config.yaml
head_dim: 64
norm: "rmsnorm"
norm_place: "pre"
lr: 0.0141
lr_mult_up: 0.685
lr_head: 0.00528
decay_fraction: 0.355
batch_tokens: 131072
dataset: "wikipedia_en"
Each number is 500 + 40 x the weight over its row's rms, rounded and kept within 0 to 999. Layers, rows and columns count from 0. Numbers have three digits each. The size before them is the row's rms in percent of the matrix's.

# o: layer 7 attention output (transposed), 896x576, rms 0.114, rows 696-731, columns 192-255
# v: layer 7 attention value, 896x576, rms 0.0956, rows 697-732, columns 192-255
# q: layer 7 attention query, 896x576, rms 0.079, rows 704-767, columns 192-255
# k: layer 7 attention key, 896x576, rms 0.0836, rows 704-767, columns 192-255
o696 098:498463525500467512416475510523539519460460506476506496570513517463465570509482529551559532458450471456502499384505519455464428460465518537535482573516512500490517477412388535485563522596500380
v697 094:518491514499526494458569536471563509557469508500455470495494441478341488510527519597510492531527469518534551524523523445530467612548479482504498498527428483457502466497538502471485517537460480
o697 091:505416477511509534529555489543574432539455469504480519426544507500449447528497519526498482517573537490429478495515493508481376527486537540499510481494496477498421495487476499525472492567476530
v698 094:501535542549536458517511526503468510484444452516526476475432484479539504483445451492502496443491444560492507546564424550480504539522401517525487470506525421572466523506490349457433485454550568
o698 095:479476582507506536490473506500526508517507506511508459547535450503517564499525574458445463556569495444477528446541423526460463497483496509537472473384511469509453479493441452464596544425516505
v699 093:491573461462631489591479508482479500480440491475482537479488528472525565498557532445508533544442456437478493532542503498403465566488534537556476542487446461507504472570430487495529534461451471
o699 090:568506460550539433564473407478533466458536427499442546509493491470513539486526484509466535508478497468489533485528585480438531536514504532490484529504488527440492516473514521490514526384413495
v700 095:489511571538461525529477407472567553537501588493447494449500511528556481509563452478514530501523537446515471501467490509528475516427502462523476586483510523539564525540567468663516513483548506
o700 098:475494508537467512522507508546487529519465542522503482554542438514480429510512432574387528508480478480514528496484545449452545581539507462541541625476503522552536525409512439519440500490510561
v701 087:440472559486499494446454477503521544533508536443542497465473553512514498526507431545503537489557530447492498483517413464536524432486451496543487488495507513477497460526528501508517399450473451
o701 091:450553525569517525474549515481574490500426485473516503474572467471548448507558488478469483466441523498508473532548500432558521581487515453498505526511561504485439458476488353479479511478417550
v702 096:424483462525485500433540464445496497475514508511452537444446497513535593520471425556529514531568510477500460498512499570528511465450536531481497557493542521558527595501540500489627476502575534
o702 091:470484507503515458474482515498454520597493526486494492494516553521533500545468450490468495529532537491460487479503472502470535421464493490531475554443522487505548543480472450471517493451495499
v703 092:456473494426499503461484485461442464523505467497483509446472467523460494487412514445515446458541466561504528552478491502520544507435535492460562436474429527519461476496471517538542482554513359
o703 096:504507516476480516416505445450464506423494422529499507424377565471462492534449479482471524531539444524480498528495470528505510483471480548483506437434422488539497622581456470621450465462483481
q704 084:512455448535505507491540453489482535472507476545466469444489500461499432604461513426524513484446552411488457519560525445478530534472457452562539527486475533600531558570556545522510491509441510
k704 081:485547518471518490560512512563495533558497542453488562516567468500450454500459507506438515472483413482516508475508537529524428566519481508430474444575421534517483491523531575487511540498532613
q705 083:536511507401524527448521539515527455510557474442393498415469475447527568518483540478462492477537485507463498489517494480486538440489552506452496483541445523463501400490456401523473459505504469
k705 087:520496508448514496564460519438507452506535457465464507461542482528511435519551540514460497472458534529452453510488542521520478540478504475569476449497459507491467534545484572446471541534484538
q706 083:484484502524518506399526483500542438492489534511445485509582514460455525509475518457479496548547484482548533490499548481455521539526392473441495469468474489466461518468428516516496548501524472
k706 080:474553524521544584494497465434534513516416514443497436476469576493462578470544535552538571500460484512486491480481531494490514500527467496470519466531569530541493514467473517504585526497482504
q707 083:507558511425584549512457558541525549514510446547536547501520534391543533536522514507474502491444496644430537511416470592528518480507524491509533474539441480457528472551499514484480454487531504
k707 087:477424486552508525415465526463505531493515532507423455479469525451549501531481553526547507556539479504475472484484460463394559489456517500493479496559533494454531453492421476528446473515506449
q708 079:485511533479472486503508484507428509512456493481511509486477531481464481500516530508555465506466492443516452496468480482536461464483521539545580503499507521506497532510465469436503525419515490
k708 080:491424514478425498500523496488573554510481425567522512525457512543506461482507458437525489441419547519467496464535464481518483491461483551494472460503536486492522526442474448564461406433501524
q709 091:479532528447455577509526469501493463519503452438431369487470559528521456556527579483490554482503446450489524485522579508527430540556442457499521589529487465476442504403455451482510483544504532
k709 083:421533498510457508512516476488506502532516548531569479482586470495476515561543510417437476536552504538511563462515520490541489451537518482496510465491537486483553474466507544484490531475501491
q710 092:520497447536502511485475487494505457471512499477541549460532458467506501420440455496465527487541468590474503501543490449533560602509503559477432510461457478513516404514531524513518471549502463
k710 086:449498561533530506508487534516421487528503555525499476459502522463472461515474525468541541477450514471583428500471529460477479513491501503483447512524568532533563523448508442473521466506504516
q711 089:569547510471583476532550457489474445461477428524541507447504549537466523563492493544495496501515494483501519462447483474521533533522485546500474449458603548493441483482495499506555460530523557
k711 088:448447551474439468441525468516511498561502510533549529599460452519511505520479537532516500507595591483457485530470546518532560573448542484495533570430553465511522559493520449495500535512511497
q712 093:557498499522486521463502458496503491468532439465512536593459514516510565444493461510531507498595471435485474516573458511500498491495498490477494528540559500533513459561564506512524433614489533
k712 086:515529555485496512535479446514498500474484483516502475543518518520522521499554501478582496532446438515449526443527544536496503457425551517533484464533468550518530517500480483525449429522470480
q713 087:444495494474480466413460497448447558533492517523472479474482513438504513547484454430398483500498570524446536484457501522532530471502495528475480516492521519461516482519477538489539505433525513
k713 094:524480457441474460444479535536530521517568360508553482475497523459467541540527507419590464413485549553564482478496534486480491471531538461502490476509437522498508511500469445539480529478525411
q714 090:498467494561571532495502482499525497504483503475518454467457513529488466542491431476581507495468491507489544568346567550487508486527510489472449558487544541472543444535581495581508503497518500
k714 089:529560425446480498545491562493443519434486542414485555533516524479510476452491517459488374484546453432473536492441472530536463457433527546488507504539546507489421474489478478536487555452485472
q715 091:478514567481548481507611483466467574489558482511499498554481628499465468458543552462475554486481412456460497491532516520498496531536516571500472578555533507525521376540484521456478440536540510
k715 088:455479506504440538489479515556505470523501513469475556531546561536625509507505405513550461498447505518485457530508555515507496412480496585490493524624443535536459487565478488497503473535531566
q716 089:513510513542422544483504519463573516538525489477451491392520474493421504403517479517512558482530495547514512482518484559511436503538529453467487499506461507467474512414514520523526548485463461
k716 089:520551478527528532471458451539442500563464506514473555501566503503501507518536501488452463536589505538488536461551496560575511501526469508516489465510516577555421567469530454473549523509531467
q717 091:464471507506436515462473473519493524446522510430538532424530483597535620548479489514508458542535533550506500486395540443433437532505498445507416600493483459465579555459505503513556504455576449
k717 091:486504457501462573514462471534547457509511501492450516439516481508517528476475497566451488499507534507514588570545474583458416482517472566470555492454483521523490483556575518508503585552535542
q718 095:451483565476468551508478494449522516499447492574550515441492423578512532501556454441457442445477530477526579509476517520500500490498497496539547440501495493483493500502492475536489522528540472
k718 094:507481524473458424499515517465547477533435491545514491505460544484455432488510472533413485519497531492508533499509471489534613466497496466493502441507501467477449519507492455449493462475543444
q719 093:542586540435473505447564474488535502448523492485412455551567450558475502487478457451533530518551505574523541489400467516463585547508472542481437505537479491433566460529527505539447439530415509
k719 094:504503497521495518474518460512556505500490501474467522466431519517551503463522535531512469438460508514455502491437500555556511476464552570471504509474437496522549461525564473495473481481541515
q720 100:488510530519466496538509463557477510505488558471486467428498531459548516483534449526510497485465628458535597514462494514543500480546527492546512466475534504492493491525522494446488420561526470
k720 091:581514551479497448471483517507523517465518474351593432498458515584540500484500448471512458504437529502447524464547554512490466446435497523470499490455497494549458502410561474508518519500551509
q721 092:530588501450462446531489478557511441503580508530422527511473473421466562516527474549628517425488498471446436500490522529442482522501562537503446512554483563501522576528484508560487458446526484
k721 097:475434502495464549511468570538545455520591488459531466530531560540441540457534476500480470459458442470544453490487576474426483495437475459478489611548476552534557492468515531534490464538540569
q722 095:518500495495509552522491558522543502543498415530481532510562501474433451430505460456515473500500508462498509494528491509517485509522514496543508417550561512507545493454425488408431565477518494
k722 090:491485476551543472517467545423475412561541479509440523520564423582519498445494499532451452472557461460488507503491486525527485552547452490493510478533514531504499531502520568490481475521454538
q723 093:445596527527510458447448505533566523471548485479572536483511485579549524533498458464586506529446436521516495475484485476479472518513487508513517494453546501421458533455514492496541508436518491
k723 084:498457462508463476493508456445473440473524588428563491521446523559479448464451550494560465507569523500521472514475542509565522468456516474476558489464463599515475489469544476537547431553503531
q724 093:448438543463507474551493538523521515495452499480490532531493487455473517482552466506524523452567476472465477503599491499511550502498501514426525510495533421531444453524556552520523481489500562
k724 097:476457544569479484483536485527469451468462538475521609459512450503548499498465542514542552470466491486551530478480406508518501495519474486503480542497546452534524538455511456475505514556463545
q725 103:535460461545463493470548463444492489424436549425508517460512438532519464489467517507509436492446488544526509509593482484475463520562518562405525535473519491501426478495495522583560507464455484
k725 108:480439516468415490432549481421568471467496470531551525527543488545525528514478506519535527502554448509493452557473532456522393474488543502477589558446532507532535460539540587512473488538493568
q726 098:430448458504469509505492525591493536499475507500483457491613504524491493430509532487398441526529541447540493555556435496525489453513519526533523503480554541537438496454556492471416506566450448
k726 095:524503498586450533437394494514505518483532557468523467456443470515535496543483516479431480513536488577458463530550469489464505478532516581444485474490507518504531525374513487472502538471488424
q727 097:560480462471557485510539544537478463519419506570516517554480491572527570560492535498534512525500437463533551547577559545556497465525492504453482499524463427483496475630507510532512494481514513
k727 098:565540496523434522486508505598500484451508488449448487471562493473546561523520525485488447506567497489492514510426489516499549468558473553525539548464461512493502562532581504449512511538498491
q728 093:507435495448420533407533467573469551523475530513540460448505512517437494495479469488507503450544451467494472457519472477533496548497468493499507546480509472478497549551533491476525578519517479
k728 107:465521490514541453559488524521542453520438538552493477567487532422445485486492530437492420525490494573488503500479450495521482526509479502455520508502583501550487417474478450422543577442503492
q729 091:453385463421495472520526471449512503422429519530515475467565469451491493487523477443483499459538482448508541459542492486455504445511529420524491467525574494559518433524486441544507557572454472
k729 071:491520499498519379443510524486534517484511518502511571546516513446462505528488507467513433469530512460452480525466498531542565499527539529469464489544553472483464498471537398479491487479484555
q730 097:516400458534444475491537504508459556536522472488525485517468494544546600445446541472543511491391518456462541525450502480533429512464548568461436480489498500505554485437498579463483427480524501
k730 108:504514534476502517460476521473411442517530496407523493468460519541504460457433435550506522509535543572506524512510570497569529430556507524511545476548482514541490505473450537568493534532515492
q731 095:524509475476473555496472513514482520499540453461553474508520555477510450492551458469520444532518504463515548549506504523490470490485530501463492513458525486428447486531484520491433467520486551
k731 091:534447493445497547547523509498537580524477595484461473519499499485426540496443504494435531457507477487516454493525462476576440489447531509463450565497464434456497453561547512473484553568510573
q732 088:481519473432432511503458448509538500457577503504483512531527491501488558556528553456547583477522447539460456552543534493485490466460506392537602519480578486581397483531432512531568477428471495
k732 100:594518452529500450493494483510487554520491531460514436482528513456480495492455538470448457508533508581535505500514541504547552533515525566511466486485569454505468524546465420542458509522430448
q733 096:552443498410494502570463516427523539538463434453477496496531480517535469555495485466484454518580554447515528522456424547522437510479489533499514452548492504532551472445577465525562497514449465
k733 071:522535432469556443503509489558437443551519500507494553428502513504510455466522505487565513518494512514444461484456528500451500523529503481550534492536479454525462547438462527506485468500514454
q734 099:549419502442488553438512486456565454523533503496483447504496518494442473583438519503495541449454477430569543481485491522467451465455502515553515496468460475535540506499475510507569510511534585
k734 112:469510509487437513505405515521449519491500528541435504463524537443518483425502542464449474475607497488562480440477468528395508520451513513435460477521489501535481574499506563457442524550490533
q735 099:493518495576536499497499487466423509461424539484495525511528481506493534490511427563539427500498435553446543589426477471528464517493504568567519456443509476496480477499528485518439522551467535
k735 113:472529437435471518421505500530480484433450465454556536503417426575501526523505438474559560504517501508520499443536504482532446455475518408460467489571468476490491458455473532527489503457522423
q736 089:505487457417502471503505476446466513508556524467461495522541531427502593548524484449564520405538552550508494552563472510466551499490487491572594543475536480514510488483574473487493511438508485
k736 068:453524445487502576521498501495470429471471514552421509561510550504508512524488454490511458498550493494518449492503547510512469528495489468541472459529515492493489534505466552541532469494499535
q737 097:517480473484529463502531493483510509508452538426399540480438515486529508518484414516514556453524448538475539499501545520539465542521541492531474411466481480557527532456430503478483536485407462
k737 116:484520533480518400516537517473520480438500525512523510416531478443509484472479505581447519511417509508539498511546475539479571495518521401510575569443511524517431502518482586442531491465562553
q738 094:551431501483520530457526506494486499430512508526457562467503520427550503504501539453464578446614533508544547501524391519437433483440510482438404453555469445508448478535521496514567569473511458
k738 104:505501507495562493524444505553483474505491522513555509531501482480470475422510522560505570516492580527421550528516530445440476441489481480418471573493470531482521518517504490479495477545519493
q739 103:543524469531523482545471542524439510499414427543511506529460488505413517516545576556481533555483564506469505508439480487504561599476533555468457461531533481508512428493493510487485485483449489
k739 102:465487504526518462446400516511501553514550495483534511509476518532492444492521506542434514460552465462528520473496512502511552498509520534510495545506558488509457497513476358479546475564440532
q740 101:523543504465540485511546540445503526533515445476487446553507477517457477515434539481535494530522552521548472455418578499496465506480526488494508542506531488510521565553538452482493502464460445
k740 111:562501450467485483537479482526528580566450513564513566539485518444513505524509497472524519458450486515449525518412515436419546486517522562469418427508441525468469488491483528520464506513421526
q741 100:486429562467469504497581463553502526452541533453414495473555473520529502500452470464529484465509464602477488625515564535473488500537508559520490468464568501617509531540502530518547520429435542
k741 089:527490465481514454565486465564481441461532541500534495530509502471454573535478511518464563530494516545501535446527577503495514472520519522461483482455531503490525460471524496509487561442540432
q742 095:494499397528499468492479460480539505535433496522511517553470501541504526547507489457511557482493449521501478489516516530456491507491518488503516484473607503498536472511510449470505558506478519
k742 073:495487481457525436510503481559486519477486475496549608479558457401504453442558506495475469512488518540420510452522501546465519513500514424436523478444530544464543519493492466517519523435550468
q743 093:519506497479457535468435499513515502614466483410461452502501472439507554488479543558528498530443499544476508469558525485458564492548505492497516512473493481535535514500492500465484457445534515
k743 103:469556463473498416517559533501463550547488475440447506497497477492442431552502555555479452431542522482519532439491519573497497536523530490507486499479531524562475571491495526519597489517468433
q744 099:486451458517467544524382468366468496580528565498549472485488529484462429551543464563446495479494549463510482487523537446578531445512516496495432505512423475534463490520459504524487438487535563
k744 105:449485474492439476523487498471464545525466497547484419489512510550515514472554447404483505472466445459555480532524528510494472454523500516457467447452541468504562456534471518413546573445574536
q745 106:516478434485463509523546464517536459522500584501464480460537501502477461514467424544625487509571483561503480536534507471522448488494493460485499488580560435507546504472442515526513575530492541
k745 110:457493473500480507521386499493440519487512530545479510550567511528518455520510515525462505554531473546533503536494567498523477477452477583438478453450494505548478493511503533505519544500513521
q746 102:455457449479471492431537491469566575494526568423451499400432494519556485503506437492520466503599527543559475526525530520508514466471517579550478535483638537502537492512467532543463445487440520
k746 111:467535513529522509461474519515566536497517487529488515585529512564454539537473450418487574490419584527554442505540496511481550501501463470397530495554521560478541447512543543528512480499497541
q747 101:408553526500516545528493480544424479578517457584510550462480431543507508529516548537414527586483567480461516477520489503539531548430519531619466458507477479485514498497557532514482461490479455
k747 106:498467511531477571485474504479435494430545474488496538465528496508517482515498457555449535501524522496505502518538500492526454504455485500522516512573501520462567454486456479517463459475520570
q748 101:507440528474508523483434508477454529478514552492475421485521533544455538477460577503571545503414460587505442511448536513491443468468560472465459536509480475480437406471533447547503527545522495
k748 093:459554429535481521465501483439509502508523542510505492476524564456580565449540571519384482544491513462578581475507455477503532516537523529468522428506528518517445502459500505437535515444506525
q749 101:519594473404521526378522504503416537563546506425479558530488495514506470459505466519521513457476510460559446495542561521484482468499449488531592481455483515436472442553513522521463574491465517
k749 113:462537502532432473568501506564457526436430462464492494512550512509446459575535465527509517475486515549458508455539579522526536491519489501477480465569456483465523471424475549491517450466491397
q750 102:475455504469469485468445473560465480528552503419402506570449479488481592472569490522510484480470517485529554507484500550472488532576565593524526514550481478482453564529473534426480528462452463
k750 112:477498463573497479515498541571488550475570523505484578564552467481513494401529559530415504501542511438470528478479516537404540521482517469535506585464520464507487482499480486563429574566486538
q751 101:440408510512481486591460475513525514392480543473536550446531554561486458435547463555475537453470481544557513458458532430482511442511410500563468513483591537553484485475545383506501507527529493
k751 101:513443584511415522518517510549494451529513520570526527526470517570532538476485432524511534510543527545455590530484509478453445446486559513485533482499461560525558441509501538532523553470532516
q752 107:493497540489467516461426494525549399462570553482496480535510460461569468544475485529509495456500558531441476461519489477449466535481499444444489526533537567501451496490543440494474472478496515
k752 113:485627499480457487500464559415515396525531554489499530451514480529531499525524471500469491495563512520513513520470507529530507446473435494422543542506568555518527499492486503495506488470479485
q753 107:517477501483516507549578530563494510512467423523472477497454466522519502500464544539490498526502498508471485542548399491562572512456531560443542542544482577520461498528509531530498492464546482
k753 109:491530522562574534515508494518445550574501555448530442523513480505471542508467561550495514419525514529526433548517496458544479532497485577486529454464478543445497499530511532497493609409452511
q754 104:460476484485500430533436531575527497464505528472466510516471558468444509527559535460553499466544466491414552468477513535454408532475579508503478561499528510508433546509445496401521544473513537
k754 110:515492514541486493487571515548520473481574501465565495504528456463497529474535526489423525531439526460482519492463486559469555543557512515529465525473556547532512501433496451462498475516408490
q755 106:476511467475489516485467527509498511454509457531485545476485504444498442535512529475501466469514478494529380496461529518399501413570532449461536420466463526460504503513468478508525454538519547
k755 120:534474564499455524477481486493551506483552524477556508542491555461504495508556539541507453529517458554549473513457541510488532494474478527523535495561515450474448463515500481463496511496502448
q756 098:493544502452475481464523550584482587482473521495496482509552480513425486512506515520469426459558481545497538430483510580441525523481452496528511445502454459478544485490435467539502482487461486
k756 106:513470483501532554557484488502482515468579507526493487597514545495531541501452523485530525510557479498539423499458478446468548505517541506416481528502518472485540487503524562466504539550417485
q757 107:474533447439465501473510482538484475510511506465428474605482498575482488546532480477585533524452433532512434456573585524436444523496567555411512524584572453470539501536484483484443468503452526
k757 105:462472454491463443488495492476472458504523522493525545513505528518491513513494540467463454523532548549459477521502509489564479524510496434559489448517482488462474610443497518555453504522486490
q758 104:467475534486502503459480527461455464471492513497490475511492527495499493476504528520457480494373518464556460482514494459564528516546474488456488502472504539507490530431517462503504488520511591
k758 108:478595443457453618496485455489548480464470592534500498515557460471546542470452462504499469506387523446519514547427478532508484520484464543492554508528436456498442558503520457471508484522510483
q759 103:483469510559487491511512557474491546511571485621551442502578503448519465465552486474510535531513513510431503465508517503546546459527458427538457475545491544498525488593432486492532555484494433
k759 107:489523487488497477585444508480482532456461436429460443564479529461450458483487408456559440535564548486482416521521523522521474493491507484497482473467512460440538437481508474481556526520503474
q760 104:511501591514532488454456481487506466526492460452499524498505516478474470509507453520481559483426486498531431487492497465498465551497562496531460475428602438378529563570422512532528449493456539
k760 114:529456499478488439545473519469511454464486509509525482438476519566480477561499514530456501561547570521495491573510483473542536486469452499602489482466495460497490486498480444533496525540492528
q761 095:447514524497457454479500489519450476513536503440561593530460503439495543466525464526488503440451419453561482470557455528471518571483550517640513519541513511473487522477480494474445537504494510
k761 107:517485464486523508493536487504530557497489460481526471494513547458503515502451477546496562481444502558461418483500442476477553517546494500539495525509516569541472450484552485451491492528539492
q762 105:499457418492502501550466507413524419486397454488550493490457520505487477470552548459564434457551484527500490501476502541541483489468518462504532575567583521507490511532551548467513533459492551
k762 112:533487528507529443454447456467509471487454468571521511534465492466464516565548533536472549485512484376514473524474465481593558486448546512588386428452585483520452490466446526450529530565434496
q763 101:532550496532491488502563476544527508494532497484533451460488575529459496474476537448469561501507528451516483430483490525500453537542465559459511465465516521485477538499533493464530482478553556
k763 111:484490472470521536509525494489486469525463414497475620532455499447517509508540448489473526500573466459574515498511539482520531453485490557571430487572513478543483466519501459480536528467503477
q764 100:447528444540497529532506505498505501486480536544500411545504543508497513467587528500496503474527477494524498476416512450411479533463533487489428448474525490456473520483444433486597515509503451
k764 103:442482502549426485477524552502402530565558544489483557548487541494522507471521494532452521491458430478445464465435569499549490475471554565483514525504556524486513498452497502446461460495494489
q765 098:504456565433482480500530493526514507477473477458443512541532484508545488574489485527469575455536489510500572498457586472544477460492483513506497429487508446561517523486556473480536470577505438
k765 105:489506561448515439485559529534481602495560533515504545500441458487540537527543518492519527408426500437537471547394468562427531477435501599496496486533463474462469575490536537466489514450492477
q766 106:482467550528513483517550505517482483522517486409510521432523484540500525544539492493518493504523435550394560497465437426444436485508552586489487450538537542516515443434518544514532515549461452
k766 116:496517505518492386488514509540509497455550512533511488491441472515520507525495467462442521519499502506518525480455514528467453498514523502495488501563476571515530454511492513514459496464546534
q767 105:477576515448511453542547440404499572483555477501564501494483549535485482481496540558484523446476637378525554448511480549520428547485514442549508487520476502499427548481430486502534470515515497
k767 107:491483538512529467526472458519565468517455533535490544564449571550458477582476454481443449542594427524552538485513524516438520470525452515510458511530502426450526462545521430499467467585404501
v704 084:491555540487495485534472486506542462506460534464501519499571525501519444465500444492487500429533533491458458467445502552542489493510478463532494464469563508533519531528595531433458471480526476
o704 082:531478484480496486555482413504541590483476485515500450429465541561506460522426535524507582461449544537449539576466475485538437517482470567428527490471442506492556499494453492461478476445467507
v705 089:569496460367449500473512531490452499539468428514448480541420472565528477545484560556489510498498488517514610587489550406480476544408481508497504528475403376436426597503457496552459489482501477
o705 091:479476462469485487557511607495475451436453496502594539502542477571529466552447461522436549483503546491428489465561458519497471480501524531468541510501525506569592470434506541440565459519510531
v706 084:445451503496477504498493437455532485517536407495475499469494504601543457542496494492477528579545514542554521488506495520454487495451535468495433551512523581593481514537512514559562496546489577
o706 089:467527524560582491451441522434497506559493547534515481490492483507558504529546440444504471498499501412477511476499516456497455568466457494542511416540452557499549515476517539451512528495492455
v707 089:475473428438480509550536518542549482513486447519502490480486404532541486574513546479522437537484487496575577492508562453510498487523458456497495479517469470486540582501476539455517492420486496
o707 088:540460428536552459506505557451481575562420446477486531487571553481556502538442495486543518467511528447494505445485505506527468500441458535584523545528508550511532554536479486470515488505438544
v708 080:512440553517486484536535531530531496502509525512460492498478454478459512532562476478497496430503525597537542525501512485497524492497512583487533378509477500466499429518452485485490413481582515
o708 085:475546474532525503456484460480413549456450439461543508524583600575486454505463526432510488530520497534434517521515422499468462499485479480482482501452457490468510474555458500506540524452498460
v709 094:534426528493511502507530536533539517477493572501513494503529565566557484514546530524507549581432466465508489594479449491493475503469476545479486384471492588495479540486548508537565495501498549
o709 084:505544519549540461525413549577543450519470568402609492529558534454437480588493510496527490519480380503477548418527449471581486553454531552518502622504563496465488542460508516514495430517607407
v710 089:558528555539527497473515509569419431510551536495522498509485437477479430466515489456478526503460527524534513501536579591510507463440511549517529446536455530464461472491535457537496516501513487
o710 093:505520534469539579500507506544453462486544474475507495546492489479399476569476465466469514473514400467526493467480495464517478543537469502483553464497487469531474463486465510485520498509578516
v711 087:501527545458432505444537520516401467480484499494424509524402503569476448500442493560544487495447434453514550558488468546466529389497550470499543496508478543398514503491549467571523505551485490
o711 087:486382530544476474528508468560507512440534439497487492467555518526404479518455522477468567523423559514493471493513393423482478523476443463462524585496415539518531498430458494539545448538557577
v712 089:641460517556510484509477518435462517487487532445463482515458476453515476516506454507509514483472488471530506491525571508480466479473528584474480593538515490495521442475453480496523499498522506
o712 082:512520540478522482424530430505489538484445540514492530475486506523540478512527409496450483483486521486485486478501473564563526566502474552547480474496558456408507517484450508490553508465494476
v713 086:518454470426558522450480508490463500514519503478465510514439423541486476466492566496521569453505495510476494515541510467454492520518535587485487448537505502441505491480410494506481505475510496
o713 088:494505516519504503473505479524521519449572476462502500533423556449509536542514523503451491517425523449443478494530499498496479480528449496411476561510564517436502468452479438457558502495542561
v714 082:555528474481511509465534572492515443501456514499470471508553489547461514518496518464473454509470457489522459464507479380493458448460492453528513536493540512532517474496490498545446478473511480
o714 087:492511426507469504506405540552469496512546473526473499512455513451525526533501464535470499521510503484491494516535530496503532523458520462540484550476507556503528484541405414561489471451462448
v715 086:440533520478444495453533512562492495488531537551475491489568515499592613481515493531467472510477542553508468474462481438477475493445560490498459529503553542557434490530552544479498531399504547
o715 086:518552475487510456451491503476569531502503450506518385467500548469493471426459395522560541454459508517553496514465429427501502514473443438497485571441498533481481524525510520432555538520439531
v716 085:556506533468560469526475428503499556474374519462559528521476503483462514580389467546517509553558556498467524467466480501511473488499507556462514507496461564563445503586568466485512559531495475
o716 090:566513459517491456441584495540559484514463554499592456507517445474483513469569494566504563516465484497521515476463532524485606532550449561524500551483505480503495552431466548502592428491504499
v717 097:509482559559540510514503471511519483519543504504465540537565426521497497471584478494495498516486621549439446484409503561537445537500499504521484481489504492614475483479521522540492504491520560
o717 091:520503441475466504493470521534510471524490512447464451522551582492465563494490510452600486457446484547556477592432599451511544502549503541510484387501536530505468537550493494535501544486428502
v718 086:440460446534577488556495501535476483456540485530462477458505459492402459533450569525476497454535486468501548421544484470522578519442538458528526453491511575504535423547556541567450503478504510
o718 091:542463467500545497510519523502493551477492435500468509517531526520525498491492497535482557410458516482512484441441521499468548521499513407494442541426538445480455498492537465508482504575471526
v719 088:558482485534504500453529517452549519476515510476532520506500496533552409470451441518559514516498420515510593589502512478516532405444457528518458434469485449443574417491500463455397507531493521
o719 092:525512539528522519522439507544508493523474597484558491511531423502482459524570455554506513495559449502474479511546494552483523565545525453459564488493510496506522470454500539526515518466491480
v720 086:538444599456499496507504465588547479549496519503568499513536467492439512513501441551486498411473488478531489472520510526484484518463468497491531455509485531522546463539520518517422531442499536
o720 094:507479513491513545549547497462529487415472467516467571509545441460498508541516497448549565550439491507529494455533552519501534445525534562452492510454537512448530444548518478558528445445588497
v721 092:547540469483479505520485502479533576544465467512427483458549512523464499495521447429490463481537565499493451519501561509538508452515498461495573410512429434523364536548537517494511524498477476
o721 076:517484546522494518479517514547516502528493489499575600437523473506515492410457452445565530502494518487597557560430551521525522492509506525472485512593532515471507576514483527509485479470495439
v722 084:466539482561583519504494382572491511457547541480479550511508543499552473494497454511443525451510452511418474426570509526508497490452471470473499437430479511523500509463522500507495495531522592
o722 087:433507477484514496484462510494493532577482510521510479500539529469473477564539522491439458544471521471477448531525525452378537541514505589498469491487467550510513508484442531507571489521512491
v723 084:533548458498518503591463480495559536467490517437519546503548530487616539499461408477491514491482505437454538493484486513551517465480487522451418345459529499432471491532549543435510528521518480
o723 082:498460494479487484542441481539520527465483610574509524454540484498514548462486473554499469534506423530502455522495522460510478549577444479475489475531530493533488512492512518530567459445539489
v724 090:571540473544501492436481507469453455488543535501470463478528508450456613471484523380493567557493465563461512496531504534505525480561499477500480545502437433507459510524448501486448492529508484
o724 076:461422445497540496565424554543606478510497458493487538511485510489513535522492528519548545529592545486535545461528482474521489502489545510479527475496533443438494458475482507501546484455459512
v725 086:518538505508549508488482501484421485532523541444443550475474558489507571483506505449491511485537463450455505480544464545511552485415499545519487554509514468400522512461518451467531522538503512
o725 089:436517499506483491533516495534565469468518474482540482446495546481471430490527453499543543469466544477592476506489553572452551490529525504464462497487514474471462497469517445513556423483504514
v726 095:556482474475477513519530455449433504517440468512432482512533425515629589567498441506560584543479516531511526481454510494528449524413470492447425476506534541566460570470566527506496497437534469
o726 086:558462462506457497436527508482470543568485525525491515444488532515563483459553469549495509483441447462530505442573415490488456484484537493485521530555546555445534492525529449481536493468496531
v727 087:544475458451513491502516517530490510473450439476528506495488395486399568500391546462497500516494536544521533494556453476511459549528520465526517509485489453530490500489441542572496458564451516
o727 091:538522500537479464555516544492508522514483455475520513446481526431489502535473537429529475479421503486476478547497576511532537472531506503496534417398541517525498500476552583484443486512514485
v728 084:476414481499532506453517569503452495484514408531536552462481548489516442569560574503546494517537511444499500523469506579495536579420489518554461514496549526468576530479512504507583509481488537
o728 091:444442580590519456550473450529500462485504546395503500415472487530516515571577551500452389488494513501505453472445502517530478476492500450596480466511549493513462490455474473523495496471520434
v729 085:472530546541481515465489501510535475457470542433457512509372539438507514435475554435500491507560535510455464494533498531528485450511506510557526510488509542478463498489481526479470536494496462
o729 091:527533523516446544457538477498445556519525493517580517567520503515593454517470432510489445512509556478484459502547495521465587544514500489569510449582462492483486534471510440567505507534475502
v730 086:392480582526498504510503536474496533492504477470613500556395607522467475457480488523511514457534466477505473504506528504481518422539460532546468411507553574608505480519486522554535484502547449
o730 088:556441512497498473538517444406516453465463552524487523529525483560456416512469476481497513533553456492531509502504512443483447458512553545508529541509504510516509530448542511496464544520543454
v731 085:487474536459560504528475494476508473498463553487391438509504391488438503513545517460508501519502529474526500490522515503484502554423483576466476578449482476469481531458493427521556525501476437
o731 092:473498486520516458432573518476457479482469545534450459452524472550577403580539510521456521526528512437497480523565460553488537569470456503475504457490468579462535409543493416569481435485463586
v732 086:431515497529546525528501518493556495522558468487482533494522529473415403497515547483457422498507502506481459460499492432546442535515522499534513574525469452569407450503512520514484464552488472